From a checkpoint of a small transformer trained on Wikipedia.
Size: 20 layers, 2 heads of 64 (1 for keys and values).
Architecture: RMSNorm before each block, biases on query, key and value.
Training: a variant of Muon for these matrices, 4877 steps.
Each number is 128 + 32 x the weight over its row's rms, rounded and kept within 0 to 255. Layers, rows and columns count from 0. Numbers have three digits each. The size before them is the row's rms in percent of the matrix's.

# layer 11 MLP down (transposed), 320x128, rms 0.0705, rows 213-284, columns 64-127
110:058121195117151140110150119077130090146104133165083163125116152140175125144178111110141125108182079187122112081113131105171076068091074081168093083112075092183136150156106189125133128213159129
099:215115122127121100141067114109126131150161154124118129077086121122123100157136123135071136141136191128097170161070149113186125136106136102165218188091108147077130102166141168099133104145149063
101:140204084140122091174148160155144114101134046149081125136108116124145137113115111128143143153091161198182175120139158108078131153090142183166113146128130135153144128078086079109080118151147142
095:123185159154106125122076139107130096104141140141095113147150108159085091132090056055060217119113159187158136156085161085123086205071134171167129163117160138123109161154124146156142122156134146
109:135136088136112150108163129214135142087069171127130165164163108099100179149174172141181100154147106110175095109147167079066140135122132160135145146110091145123126090169120135173109167173089115
094:125084165060147181136151138160103219193128110162150139107146092099113110175086163115115165142132125111105085140116142119124100137164145079148127192064121146088154144175138153099166113101114054
105:101118120139110125121188086071123151112109147147150188135059106165139114158123166121141099095104109153155083075113109135162138165161155107146124074073100165126067152157144154100100160118089154
103:143158147160126102121096085112147156210135079157132097174144113137132133174097169096141088125150085122137196171134140131069151097074144101168153138187120182129123134156179175157180108095162159
096:124128124167073155099165134128155076085105113136138130164149040156094123131126102139168198103081105183109133082063107084118118148148090095175096166160118158157104133126084136127140142129124185
097:129117136126168132142113120115134153089155096100117101185140168156196089106107170115175144171180158159098194121139137169132171114210127158099064146142103137176071141128117081139112069101179107
092:125140095091154100167090157114140122078129134075170152142137107109098157107156163102137080144049125110181148066062127103138127148166108137154131167088111127162129171192128148102097169142095133
092:072126102127197155121194152156136076121127130101148131145141119120158147149052130124154173157136174082113117123114172095101187126051147080124113080163088128176120108088114064126190099088106144
093:152130132170140139164165086138150003151098078046110110075100115113072151082118099141117153109124168144155149120132144150164099162118091146134157195068133151097132164144070156080113090155113122
105:118115125146119130126147087192084111142110098154080124066138112113152162117069105061177066054164164166114092126065115115113143159143138110156145091080092123129095138148130124117108100076145085
107:165131132068177076088151159116117064115151120150179110106121094107086122217110072101104123126138155118146030115113133206128069138141163150162078147081087083123121130135145131119118145145095128
101:130158126109113112112206144150137099115112129128065135088163084095130152109138100156209144065167119117189116127090106089109122148091085147155135158200097094133160187194117061124121110095125115
093:127123145136149149147088157141114203080164175140146146091137090109117138137170113100146125134120109134194169143197128181084125091172138066086087117162095144075142126154099081136208077102153118
099:114111124089135117034116183128190104098143110138105129124071184146132075175135079122079126150167146157117126138135102114105169171080164153114134109061125165115118106148123095169131135119113102
095:078172128084115088122141149158117153153102102120090133105109146146116131137179118191168091183103150130156131153138156161076161150128092169201125136123175100179134126145109147127136140153127121
105:085066137083110097096138161065110178147175091118137154101118154098164083163094092101082102175143077069145127110170208117081120090148166151115134162157111111163154106090115167117129122078159150
097:130108132162132144161145150180143161125131100134151112142165106161123105106095135181083091141111116130105125143124105172085082065096161122102119097146132179073117127034176073064114107134124091
106:099136139184190042172155085140086089151094137121039112123169150088129172100083088183109123113118174144096149090157144077101109152120143141103123071155074169109136097152167141098129107154076118
094:133128095093108151126131065177116113170148157112161115069073110096105111132140118107122082122191173148208082142124149130141174085100154112107108105135124152157121125127135083138118120116130197
095:175129099156115053070101110097119181119163102131218168102180126123108075148113123189142108079115092092091140094112093166110149143150142125137090129083118156143072091141115200099081137091117067
079:160135143166141113118137092139165068090137147099145155099094089073105175068108199157072140093135162177183128117157167149146097158110093099131140097071093153148127140118147128120154115118099159
092:142146136109170111168106124178150117090151112108129196109121142128151127059137153163124157140129166091139177132187104192111099142117123135102142142108124137072172143116180142110130097159208169
104:156158152133119139118133136167121157170142151107170133103158066123134096105119137131098149098080132128164103135158149118160127122081154122132150148129155161169170137193128142127109202185140114
090:101077120130110178094100167136123112097151148047058098149119135168075145174110058143077139144109186158119154115113127093093087102084101122155099189056142143180115155171105108100127112095185110
094:102103168077144092112135166102161179152147110128103110092203093082104129144153122146113178053131126097137174201111126140092179136135140064126163153127128144118145091086192176093155179101200144
101:141121131152121114070163152217144151181094093134180125135152107127073106106120151077128122100111088142128121137135144045189133129139159157134050125176084106156107136144082093222060113086155134
104:115136136142168183141123117129121159175102127087128155157143105131192139185149133058095107140096104155123099123129155048114232115084152162154140142113053117084077192140152105150189127140071088
097:156145106129106177135138120145087119107130104117129141148111107129118163128088128220085121145113098162109115109100135156101122154154115154102105143139131153135123141118084185126111110181112146
096:075137169166121162114165113118111125136092071129112172079132117099071155158201104133094142120166113202108163073126086113101176149107160114168149176104110178096157143151134158192108077133121146
105:185142161133118090112140085099169178119195137188160169124158141094109129114156124130097152109163178170130081123128119129136192121106151083146180125097080114159137161102151115116149128140163118
097:186117148119134099087158146119073186115111132090059112142172159061075176157099145132179130146177173145107107101110183120050091107107122131186118153108120104133144097176133168105107155178133082
104:070152155160091104089113112125161109154072148122096088115129117185166131109068094095107115123120132125129168067133097166105114117144115222142185117110088121131119094128129125091084189133137166
105:139127170210141151112112118111178086126080218117127096121153183079186141156074128155142160166127125138082149139107100141105177087116140123116126106133143119134113141111082109051137127094093137
100:103181105110124158125133149096088150126092130098187116120076170108189090102121190113143178107117090182150102116088090176108136190113101125143122144163148134137137107107095138084170075165094110
091:149112107196104140137164133123120149139070100139093174102105112089160089097116144134103190103127146123121080115023103160124100127134115113087154162147093131100135196147124151142072107109117085
096:166136127165150146129116127086108220177137099056169137132105138141120144144109099198153133173136133127174093157126114158122090162148061147142087130155176199117136161136171219124140115110136157
092:167131152153106136177116231137098118179125119126138135151138109092091173121129127130131126109170105152153149138051144179105172118150155148157185121080177158089154147149112115135105154196132164
102:150087148123146135173097139149124104126127163110133103142149136155155118114191112105142149113122141122114070145078108053142118110182126134096148133079158104076122096153190104092121175103138113
110:197067132125133129116106109128157121121089135149144158098212107084054146141151087170151132137094134071096203122133114190145107157111111083126215102120152137148142097077163116142119159121119152
104:092090146068166102187180131146094098153136167108072099126164126157149125204165131099118111179134150104132088071101104100144144081152154190147118109164129084164065211049081154143127126093154110
098:066138129134140162115086154125089106107087111066121067147157140108113107186157146104085044150142119153178222091151046128089100114109106100107161148117134090148102099174173141131123125095157120
102:115145131114140168143121109129102161119184123118106131119147170120103124212140094166146114133115182070134114108167120164123119124160073142141124155082123109102131109116175171118100148093144086
104:087126130136166125139056070106149120178136117173144145120126136097154162119108138056158137100055132133161160117130152178201139091128147150101134126114067106146169123136120094149122130115093164
097:174111169160086113081105163142126130143170125119169169099185159125133109136148140076104124187131103141124180164142068145131154099129128136162176084106112115142087040090189170118162127148145104
105:091053068095106188079163111123101171121111133128092129142162061150168165073129173171178159150095161107174126145097115094076123190169134114106128078111165105113157145101140109118129172197129159
103:141110100127092178183078102183184143163128162094122147083101092098110134108146174142153132125115192135092108175139188109140139115066138125162094135138144078090155089061131158194123073095120085
102:107187136228167137135086128106170196164139117139110201137136137096129056136058146114153165166112118123111165130091088170097122154193112174173085110129102125148094073138111095174109095122144135
100:124086126114113098105184129165133131173058152125100096116058104121097185069144149156063115118155090092110128142094168200175145142138111141138123164175170138128111130146131155115059171023086120
097:181052090093110097138089147112109124159187162121147114176120115071120100100141104176139098158186141112149127133112137146156086115160167185161098063161129157139123134108161140087101115093111150
103:096144179133178173177089129152127111099125138154095133101120077070165122125101123190096130126135115148101111131112195129146129160115084167132142221147128194066085180137109153134132090152144183
097:127124165105135082131135097128115063066112137121130123153117140122121147136119122110066153145151105177083140062111125140137132183124165075130124093166122164181122158140093182125150080164122069
099:153100124078121084158138103092146092140102129088140152099092105168128128101137157090134190153198189099104146182144152137091129114148111172108179153130103204195077134122124160175142157130126161
104:095144110122142126135140167103152126174101098075123165102107082104155122174058102126155195088154117099155117185167194084164107093093125122127143100118114122091141066122154140110182110086116151
099:159129106112118055135109133123151146135100142128099152118130135125136160141123156146148154076101123121084151129098111170116145093163080198165084110076137097129144114118095120079128194133103128
104:162130148156120146134106155151110101112120118144089069139131122142123165133074145071187161135116117156096147086174101102161199190084152100154130116120165141046164109188147089109171127110172172
102:102119089098140106076072105120135157091145065157148107128189106166153102182131192166167139124145121116092133164143202146058100131084128124117118179132137094143144129176141095120149168106118153
096:102095178186147201160142061121166114124104095167128150149126168129158172092175099131158130126115102152110153102152106124151131154111095198103119094151135093128181136108091141131120083089085147
100:055093109167091149168161099108159150151124137134190116133121155110163157108081128139186171168093114124124086068077126097105117124112184093100140182082137161120173105131109083116165132050152149
092:151158179174121185116088166087156113121136072166130143142101166143135129121158159114158124114101108136089146122134148123160066155054169128149107133103171188138136146155141118088124098098155126
101:093134114083136107161126143108126137091150161070117126135108144111149158069092119097069151139106116103134076136110133062132149149144122156147174159129109188110108158093120167146127091158158173
103:163159151125060120126095150177127182121101178087140152130134147153182138100084119077109189134142092128192108121088169044097138139129178186106153117151151093133168157125145114114119142178133141
099:135142095082255153140145152130100184136146123114152126129085101130159096132164108136110080147065096141146124149202082118136084092087106129143112087108113134167133129104114098131121080106140129
100:118079077121100145182088125084205097149139131173119121143174077112094137136063128146154068126165165116140178135109111086112100139111154140158106145085123155130137157135100084134114088110095132
098:142069157132086209133171141083100089091076107157155136115132152158115102095138079111088150118159117155104100135226168103136095093112075147133162117101150134114089162114114144140120113103102086
099:172128106139160134121104098098169186136107063132129150135109159057040153141120158106145200196128156158108171118171075100068125136136113092119132138141188104125189072055084135130139126117178135
102:121125138101079130144147138096180070128100180125131139159152130190142155179157100114125056159116130181140074119210125153121096111095162122129123080142136173129159073186127104151130041141151176
097:154091128126118142067152088152150073135106139166090169152173168150138169123173176127125082149135159144097090174089162103138151120124087172086106063116119099128113126156072097126074158112105074
102:183137069080110154199210074175136197148174165138092146137144097153079107123119106108163144085167126134188140100099125085114097120121117119158099148185146108135119170128161138097183143060191133
# layer 11 MLP gate, 320x128, rms 0.0704, rows 214-284, columns 64-127
090:115153090098107170187131136119107190138135153108106136098121107151166216123156125151145123110098096142151147152144109122114096082093219106094096094217105068126127144129148152126125094169166134
100:179095122140103062056129148128151128083161147150097103134148160148143145145144168145130143123102201113125127142117160146130136110118120101139110080093104070119163112149082073177075120157135092
097:087128149121117173146177106130175130125086151110102099094169087135146164127128066088195127090076101131126101076097112110131105200149125094132130100114168151101111136112115137139191148105117104
114:108101087136133144137133129143125162165132106150111183183101104144170074184154111116108171071140139163129097136146138097142165091103127070163176124150097117093151142091119147071123142151097120
099:142172093186145086111151164149138146125133078118134152084027178103168128106152089126164132128134106144111094097085127111108136074107170085154099095119105125156145096158132133174074126152140213
105:111151116170122137068133193148124124104074135151091164097113172065103132108094126143134124059076108143133136150115121147152159116174142147117156170145120153110154111060165098143084130160137083
105:132123141146128134133167190161121137129115152100117191091134156126178132194129127146087146184127126151164107090115129174167147087203102089128122172088226128133109093083115095135141120179103063
105:109130131141139127123155160159116080066086087109125134120110088151099100136151137111179158106140107116115155132141102207167125169135128179144140142137086132148059168164105089101081130117113130
093:120100114171171072096151098102107108139096054122139114129111117124157177084095137130151064145121144133115152175129104144125115120077109119110118169155127132146184175110179175156162174162116148
095:072130108067156073108095081136159112162138119095094126106152095109130183167133124065128131098140118198159146101128114159170137133163119146137169121097119104139166144145155165145116120128071108
097:114131113106110133106147189083067086170126132106117184173133126097163124124075112125078167104099126147146143181116198108106194195145145127098092030155073120133165153121163090129101117131158081
092:123169151080162176117167090126139062132154076114110090148184128170081191117138128151142205106155184145153105147053171164163149109162156175101097124126083162127091133187057148105101110088106136
098:093147126133152121081136122129165104126157153149177201174074079120167149085134068137133163086110159166127118109140106162094114160163179163127118149125119123157148163133149122125128151174129073
104:133163104131104101089159107128091128131101150087162127068155082129154176120098147116085147062153133155111141101095128144150182101163097054133088150120057169173084150133142186168099102133120142
109:117152129162148140068174176111129119158121110077095150067124091135130132076080185176155092078127162154164134097138154119109181110117128110133134139143141137123144102121104095076116148024165141
096:131095151140074129165142157168065104154150123158108133074104150199147113160098097095090063133146146164104090060133085093076151192185094130159080115135176136141112133094077080100132135133141077
100:080178140099149133135141112072097149169150156134139153103117127115130070102108153106139093076131165110209128112149151088092131146153088150182094078134098191122117075110066119143171141170114155
088:200190157099148126154165119119121133124105158134178139144165160126172133149111147114114167174109155145122114112060198132140126133127146064101103165108084156063122071108154130139172110108094094
104:085145108182109115144185064143155070124137115162180132149156161212146133098115142062170148130106183126116082155095094175092132147081132100142146103146170105174116116136121130115118188096091138
102:118145165127124148114117123136118167063149131115124195152097090118091144142133151158151175105148125112170122158164111085125172173178071160114171094212153128157096135158087119133142148148088164
108:107093145163134170143180155125077095156080123081114068144165119109144142173128168170103179175148176096150130093060128111143132126142091202114152098177101115152117122102115081127096138077169180
092:104119155122100083095146047172079121168123162111103142116153125118092106198124113143137071116144125164083143112105127201140151109069128109067123183114140095123113131115144101177120104042178121
093:136094224100170172090134137113170155145094171128093142109113126123146146134167137104172131135085117157122125178144128165163018136110163057111142088145106112140100141148163124068156153120080139
086:039107129165125136113088148053110149125127107136100084181127112136087216122115091124103111156134151157164172109144127085114127177112086150099132170079161169137096097097196115097172129143159100
098:081128167077131130145152147159098114097166195123093187126145113165149115192123113161126114147133080116087104134055140137133147133118137134107108153100149125126168123118143125085132093162148125
103:140138136126180146126135083122118105190092119127139114083158076080150100148133091080142107128080141160120171090146139067201116133134159078160145141141107111123095180113180166155179110138138175
103:136148131160141074166155084133122148096128172097156140052108082167136150143072146089142119128101070130130131130147069156212109126168141191179133129136141098104082148135102155091121078120157199
085:147105082111121101104102136194132107129174187105083186103093148193142100134105147145093150140120090088149136051127164093126164118156117162145113155109075174093153163191109098133077111154122116
101:129083128161098114119149131107112170148076118107105090180176095118152174210141126140103087056102126164139122147187105127096174126129101152191093133167081156083117134132136138087095126131131134
106:112158091102152085199167110157147155102081122069102077162090140146139127099133090119099110091156148120101115059116112114081162082057196124124128108114129134119142178190118149133197092173186097
096:141151106168098138159108136092104116119097156126149079148132114117128153139144093072120135139138136163095135108136084126127104131106118149201160173105134124133092027128097076136106061174095161
099:124077124134171095176130188122113142087053127069138129098143090085159135062123101164123092099118172119161134152146138072175107078095092151147097155212116146103135169120116170102071122148137149
099:133063155149127059132115128148153126172059090069138146147137083131138145085067150132084156107094124172113153086133084121087141134094168099136141112130135059122156073102124128112097094141140127
112:101151152076138076189072130155123138152173154115151089132147092182125105129122101110121138126065159122158156144120094153105186117080131123069147114178184059105140157082145065131109123167137132
098:173114092155095155155176114134155131175081094118126043133190089187107147141104122122125155132126111110135170126103125140083088070141111081173159112147122188085121114172219081126133104137163157
107:148123107113090079150100111100205139159120111137138146108115083124120129121073110109186119095110072079164131140083107148080092169177143059114143203160154126155162136117130159144127184173130065
096:123115131160106111132129112110098160150109106083147097134146064094173090096117077090155184119162107150149133145110088116151063089113169167142118123141175140134090134140096110103146206181132127
088:103144131113146178146186135168176152111131130122110139137066167177100097156055116150124105149138083116174098109119086091135145137202158174157119085116169121091109120117130109120088092119156150
097:122128140136123130123163139170151107160109176132162075138062171149140128093123134205223131110137120074122112108073065135160149118104123125106144177148131179153183120091111153132196154102098137
092:113109081151147124129165147171179098153132145120198176078124170144190125084186114179126102083167161137114164067144119170106092061140134122141111120119109155073131106127107085105103081116119168
098:149154081126104139104155157123128103077146148100149184084137096120127149092172142086136080130134104100007146167127160068104175112099107026105112126087175156127116117067116074109167149124108105
100:176177086149157184115149101107100095156083162081119120073156132097180076142139103058087138147092141095101032107140127085122137064127136122133157090136167168146133127178128184126124146111112108
099:085192145136064083110133144139128101099076155155124108119109088090140178105094124150117141037123111089154133160159070151171172105123094122097106137138066098138151110138173107046106093134135124
094:077174188150185136173065175149098147219095136076137085136187124116172112176171144109136076105143079136129160119130067106133108091118119105142143102112121122091139147125166130128151112100136066
105:126136163141106074185133173134100112107100135124103178111087103066154158118173105105133128110142080110090120080135090166146128094179119146128167188110168090111149068056134132096189100168171117
108:160136137114170116163143129190156058212162134101169105146127115133111083158112119129193033076114039145154088123132135152134130115131122149124039118153124110136099113167153113179118137078105152
094:132160102141164164113141167142141081125059139159135088112140109099106129101122163172133129114170137099121108150152106185107110130089131159086052170148124128177140105149090133136145130075108163
104:106171138165111118103181153146097141141154097143113224110104147092125084154135168103169192079179135122129108103108073116101140117080191190138141161097091131128166098097151164119134111141154135
103:121084104160123088092223138083092121112187150107118147177167128133127134136083107124136142160115148157151168116128096174053130120172061091109168099181200127143093155113104094165082149172114150
101:115151127119075101143154126143127182128152113125142149137136114125105135139149049134118137045155126090149108135102100146155134141109121121159180113141109177131165167082117106062136072154157072
095:108137093180069156154105169122131152119131184105172122172127119057157128172087121126098125186148115125113142162146184090056164132122123113109126116170135148175182122183109116067113101091142126
097:148128154162101133160123107178124159171080077133168114144132145109104101108108124071209171129129152133152119164166094121089154096193154077116123179133084052070108080163140104135163160162119079
105:127132086130126179161087159086106125161118130093131170143081140150155084152154122078134132112143151190102129121181085044122117198098163132106133168128105160113125158165084093109106103092092129
096:136156122156138146112123138182152096136115156055105158114152083139082166108170114128078096140100110157111143154126117094143106141160087154105117203141124149073131129167164089123192186102152154
103:154101079140121141173101135184158082126151095132087149091080107128094193151169097086136098113103078192136146136138128078110173126152149094126104112156141130114152102117143149178141120140113149
104:100149148176127101111113157086073127117102143136128173096111143134091160166087146111171144083124128149177135155098128120148130150104121154088092146116168166143085148101144087147128166119054185
089:107113124118089161128130120158127194143118159114150101097145075134133130130079123100153140091102155082203088204120079111101157078148131097125114143097148073164117139091176155121126082129160120
113:136212185168144160162191166140163168133132141095118086106146091121120159112149081104163155140136088152198147132126110108167086123110098064102194155189115119158109140144115137073152138141130150
102:132180184147139138190226127120135127144194140057129170131133096108171178115133100115105100138120157118111180190140111136101126116123138135137142116109135183150149134113114155117167105053129110
096:112137148122148149158163106097154138120122151129062216116089138197187170109178092097142138129118089130107137121150070135038147135125128122166098153094186115133051114142114062137159119152110176
102:113151151066149153095132092142170106095139145128119112074142070070100068117121100084119114100173108161128103079126100119112150136129098126128094152113133124174098168116145182089141134108164114
089:105065133102119145114099115255079164120122128145135163123152132155111178174115136135129080152179116119115132131151080146154137107134117075137148109163025133056162119114108113172085106161103121
101:141083124123066148170125173108100115109134120108151103077148079106134102090109149191143107153111035158168087095118147131130160158112083169079114166135129094119090111156143171076139130157159117
103:074150098118149116102089155126138083121150094166121126091103091153179106098084168093163155124090152105086118083100105170126194119080085130103125204124104121129145134158127107109221104108148195
098:194143066179113144135147090155139124085132105171111107027078145097119133153155121180149120094104125194133149098101129102132168138139118159152116135133153124090123167115141113173152102158181128
099:115124192155169120115134159076106118137164161136164173072137045126199127141127122122091145173168119124144189131137087090089163090126169146159097106142119090131135116108123090090192131109130148
090:142166164210136188128219128101099114131203203121148122076088050118095131097109125083127105142121037159148125058156125126106146114114106146100152165176126098153140111129183162124170102101138150
092:113137095143167123157134175096097083115116163086152149139101117158209103081125102115097137062126079121159131095089156137107078163125169107147185160142050083126097132177123103075107140180084173
103:124155129169161106165163154138134196139142184125112142183094073149151137112174084141154032130136147108120093081137170132096120176137098124099119144159141100134095111111078095157132155163143107
094:164091109114158120100135178143145145132138142189089158043094118088127085140187127171117151118149133064144124141145160084206094126128124108086134127082111140155120115179098061162115139188131131
103:146113176107116095175116084087141165115088075180227076096125171116144099141187163181159113142167110113133106156126192113130135145151155119140080100152077151098125039158121063161117180196115171
# layer 11 MLP up, 320x128, rms 0.0706, rows 214-284, columns 64-127
094:108156122140160121098142148187140136173112084135167143127179140154105175103176099102179128102173078116121147072184109083096149133198099123108085135143136090140137108100092104184140090095187179
109:098182170090119165125144128169144111115169142153142103175124131161066139143130205124117090174111054123132155100172123113165156109069140141167127163150128099113101134150155165149100166115128164
096:103199143120149154103113129148119111123152091173145128082126145142150113097154174137134149181085063152176149170139122101123168146128164212067108152107140071179133112066133107137151113149205105
107:210112084132115178105161103142092167112086115099167144141157110134106181099134080143164120162102170194100110121115161175105141139127056146157128107103109067103076088222127117097143087119152140
103:145142079223126090088088161061116082122174176142095090091154122197160179133175119208125159134088129147142147148132141128118130109170145156124131094144138136136104154140131096130046170112133171
104:134136124099157173117151176113127155120128156129121157100137044125101132077112157083124172114040149128129141138134113167149109116143153118156095122083095160098166116075137182142097150183162181
099:090181131174085121077134111170115124119175186091137077103064132138130158096181192140121136087108124066097111101087133083149084157143180084074116146108121120110130072180114141132118148133087150
101:112132090143087150162095083095126097129128094092127114102143130144171195119154116133092086098083166201157063164096110150113135128079087137132119152130150149150078069139119148157106149133082134
098:164127069167140120076131117117159130159153111090069135142132146106112101154085119139137104083108106142136143179100096154149085157113106089088120179123114182121126149143132151135181203163128182
098:153120118123143145095143103088139097125177109146146088111189133115145111122181202125157138174171082089069102040060105125168158135090150123159123116140176098167188094109134057150105133142149117
091:144106099143120141144115130073210137145210171128123111050170181128149087137088075084106140160097127177166158146146091156127114106131144219119202141101151162132150109133195136116069106139136106
091:151078140116075111114150187089131111190194119100099129155099066060172127121076137156097158154126081154064127122128120098126146172140186058118164171120134184099126184156141096117121124189117109
108:099143065085160099162149126124142099112139086128135138078152123038106124148189095136063183164076097140077100151097104113163137144100129074134103109157101115119189100123115227107116161160117118
108:151117153159057153102169095124122106116175127137100089129082112132169089078133136110119121100113110143135151089147108091136150124109146215100152079153154147079128161103065079181093134085122092
105:142060201087114129157178161124138111107104115077184114157109071124090131150108069107148126090103114127163079166164119078135131137097143143164131132145134105121081150135125155105076096122132123
100:170057148134118163126156033183156123159108127141092120098178094144160051169135093106122111168122137165142109156224159149116125105117176117118186174161132134052125117103166146112149168127084096
094:119145127143118130185089124078140194152188133111194162168169164098101110128142184129161126146048142161134123176121084122159146125175093095137078171103120105151127112108132151124153104128103165
093:033090123115076179129075115042145096095117099155141143136151118084154070087117100067106142069109152127121164171157146190154102155158124118114118165137114111111108101154120104146095107036111135
104:089101137085164130102093096097152135132139149133120165166104117116117134131112148106150108168155118134118088172158157173094086094073062160106111184124169066084172135039143174156086144140111111
102:081157131151128169169161060078126121127127104173206112169172128160090168124139167163156161120153100098157147117073071133166123114127183219115172143165125128098135157172087142104160139107136098
102:117127164127124099151106141074098126121145148161085133080199116096103104126161117118161103084137158135086113140157161149176189106168131129074123066098143111167144145135092129103087170118127103
091:123211127127061144133144167127103135113153128156133168223107174152125138127100123127177141154148143135130110125156110089174177068210108138111059072152144098060096087145096145132081128130121084
096:108063145117159162143142089155121102174150173132149102111164118129099106094117108087119108155103163086192155111098125120141091146068176071135153117128116094108109156095154124111100215113125097
091:193129141134083139130167094116073127128108082164047137182093158199143109131099118114165157133194108141081137071140121148125162129153187077167143156189121067125132096116119177167161063128098117
096:137073111134175078199169091125084118130067148105096087101167116118074118076073072149080196168122130104076161153146178133150122079082138081108157067167128128158183109134116101123163179150134140
108:139116156135124117181089141125152152147118095169055092104125104133147091175152125147147089142140153162127114125141097103158092161128160131115111114110126090129107135110111204152134103099102106
099:108171095144110094145131124167105123095146110103115128115123074108176195074155137115086171116117130099174154127134106105064095122125101141140120154112122124156137099166132145130145069139146114
086:062151058135132204082133091134140067104154159133152140144138096120138106158176110100111147144182159122128177174174191142094139173157140110185068093201140100090109140152087125179104131101123089
102:105100119162132126133106119160103109109085166149126105115146079142074124073093133144161133138126147130025154154086167093121111156112076152183072196121149156142131104130186130114144126111150116
095:112168129155136105120129125157161144107142117152105070118133163115092075063127120103114080096093073094141084134143135082131129113172062068102115182081106168167163106076147045107088186139099125
098:203103123144155077090159112143164108153136087097081127109065125092133135158124168156101145143048102114185127118150148140114164161191140097083128159171100165138169193122104193121159159070187094
100:109161086138080150161112132106155142093112138123082117162053133118143112082127143110128140103088128146090127084098131102100148066088076225081117143113151124086161117147057138150096073127088092
109:125174078099125088114131111127099143092197111200157161163137153157145154121144095138144106069176158184130087083125143100169121115124111119109102132193113106110158149130162173103178168118122141
096:175152110117092189110160081168127180110106107123118174118171121129105091133155106165153092115113115081094166128091129107175111074119123144151163096118140158125033078147085113146104121086164166
105:166168114162150141169145081132147113181096095074100104125129191171095135167096096120140180105083097123148151094151094177141147097081140106132164117159131133134143145140135156085031140152101171
111:078135119114111090088156153150139123143076123120064108100179126126064095147163163104094133215072172138148165152167125101142146165110098129158128089113151133099166124119179107135103089122108091
103:124157132143097102156144119087103130096101173142112110122175146130116136126109129167128118216109114166151159140109114182111098114131120160128164114116105102066134105039117157089135070119124134
094:114117167084145102102097115107089166187129109114111090149156100134164101082149119118221138128092156135158193119165107124105104177083127078124120081114137094158139066111161130111176116129092116
103:185126150130128091062161202154119077159143121102103108136134145132093058136147113088148162087176139134145130109110127138152197109123117130056134104089107097121148064086106111094134117121180075
097:146072143127120134162117198110044049109157145061107195129140121067075084140123156152149114125165143129144117121096127100094106136159105194119099183116144163123118136127117174150106089113121068
101:155143102101188160164164159063123125180125168085097039174159086179106076153176060127123126111146173105097084071131138132167084114139149125168151151118117129129148154117132118139093131142130171
112:137089127144191165137149077124129124107065075070090121115164119172095142127133062132125124099107113108079121141136109140079129120119049079197185089142150141128161118118149067145071117137157155
109:087074102099148130171175127145136165095129116154179116100180151123150107122101186153124099124128115059172116139117097177177143077119102135094058103090089104130096158118118167035171128085139053
086:161166131187106120131101171156106134122137165118131127115102145155126106151112210109110164090080162178099155122167184084129146146073154175073180091116119156086128099095137094111086177150100121
102:105147126108161133164192179137053121111144106151103131172126125162095100194116114119110161209136137182098085154113148110170090099074081168179149144113109071147092163156133142067137091124128089
106:137143148085144128124160070094145144055110100129114141119115145158142107120087152131098143102129137053126194129149055123127137148149101157119123167078162110152177114178102127094120179153163144
097:164148065120129122114121172189089116124155120096122063162121135098161107162148111157199103102113082064123156103119165170071147167125079100176133181121154158099134172079096114149119100103098193
108:137126152111131127116069105123090063180105093101235140090096155101152148091150151165122125124121213117088108142114140146105108132106076102077045114162149133097124108107158150031121081081127147
104:106083140112092089161109165092121144154093106163082167156129121132145107123096088148057105145143118118158126148130116153131079054114175103110074149086151143164181141086152096138174071110146093
102:092162138229133135130126089170095079131123102118078150167066172121130105108167094158115123122198135157120109080114144122173130107122134123130169145090109168146130145168153075153125130120109170
098:142142121120152137129125117126077108068129133114107106175146145097154138077143124093138127129144176121166143089135161124099108179087144165095155087028072092115151133140096092165095125148142140
095:172097060096088191083111184048106153121127136160120123155115143071132091120151096147163125129108125161110105078124177146112167121066087116110161077100141156106150148084124129141107116121150143
096:152114144146129066084104077092111145166123153165142107070094092127118148155060121188145105081121147069167098115183084176111132149162123115114111161153143121164135185130181124152072145132134142
097:128106110116071086159157133137122146186207174117095128137154133139152120073168144141148106087122088158151138150142138068153082112154126090115131146070110105094136103139121078154128107117135115
098:124124143093103180162134154162163150115116115132086121118138115065102163087127118196133052143127172110102070098119114121124130136109070134132138095128123076139163111137089056147145094185133113
102:160155119124106169146185040111156125169121163094086135103092142139105106121113058034092139144110140137103081134123118136159210076141079129130168172158117090118156161152127099150169059134175089
101:183156166050101187141162093161049124123165121132151098155121139119167079107121118135079070137120098159161081098133138154130114131106112092109123112127106157118149122155136170205169142118104125
112:146128091159071087191146101107097185132083098114156179086146122123171123175110159099142078187127125135120093126141111171134130181127144069166136146163099133178137092164113092144130077177084090
104:087112115131114111151155124145104140103099097085195084142127155071141182148107094157072125092144104146156183134085135225111081144136132174108119125132098151177097117134101176118134145043144152
090:097189123207026115156119140117137142155186161173101155125147079067099148133110061147110109166153124185120133110122129131114117103127113085122126141132122138107137158162085107147104108156136091
104:152096108163078075127105114151118107143143171088201097154061146143127119189112144135111122130074114119113116167139067130169129078121123160034125146170134127087151191070093155131147183113167116
092:092126125116132102137153081200135133110144096180132123150151131137121176128153129178128170071125116122187142130142142082089112121125077102085141151141045121125137124133118088133156129146037153
094:115203129068098121156110162201154143089123159138115173192069093177163154121124142101110118087140182084119164150131146096097089136131171156099223148107132184086134147088077091113115166077086114
105:038078073161126134136134124124188099070155113191125070151089171151080127145092144130134162101113110106180152151101155128078175168105146144102178111142117150124102115108161120129089104145115187
096:119138159093156095160117094140138121128152100092117138118070139115081158168129062186142023155115150131096143096166186139141156114136136079116194193186086154108086101146171104133134116120102111
105:064123124079149145139129148189145170205184142103144137145114202154118130154121120133159148122127152118109130156127130124137093050107142100095130100121096142085117184133171133123150107175112124
101:115151115170145096169125151131099069121103144152160177127171149081133059117120133165108127106084097152178124118134122091159088076109147151170102100119129161112111188130145080121132142080135201
090:128153120130154208137135115160130092180108093126135132093123139148137181100146070174114077136132132111217120185147134121127133171157131108198153145069099098096106080129149198145081093183139116
095:105118129173136101135121111168109156125231102187132134120145109106097099122133150122076139148149147124037139124086120116089128127087108137169107115124129132142120183143072136169146095168125121
099:118117134131108085147062150121152147147115159122156072061083181038127112109154136150129115106081107100163164110120112148119166129188116094110150146139154173111120093122118085140101102192102173
097:094162160149105138093141131202132079145193156151138108147126118125124123121096133098099134164135142167144092081075172144113124113137108163103180186145134208086166139164118097165093171133167125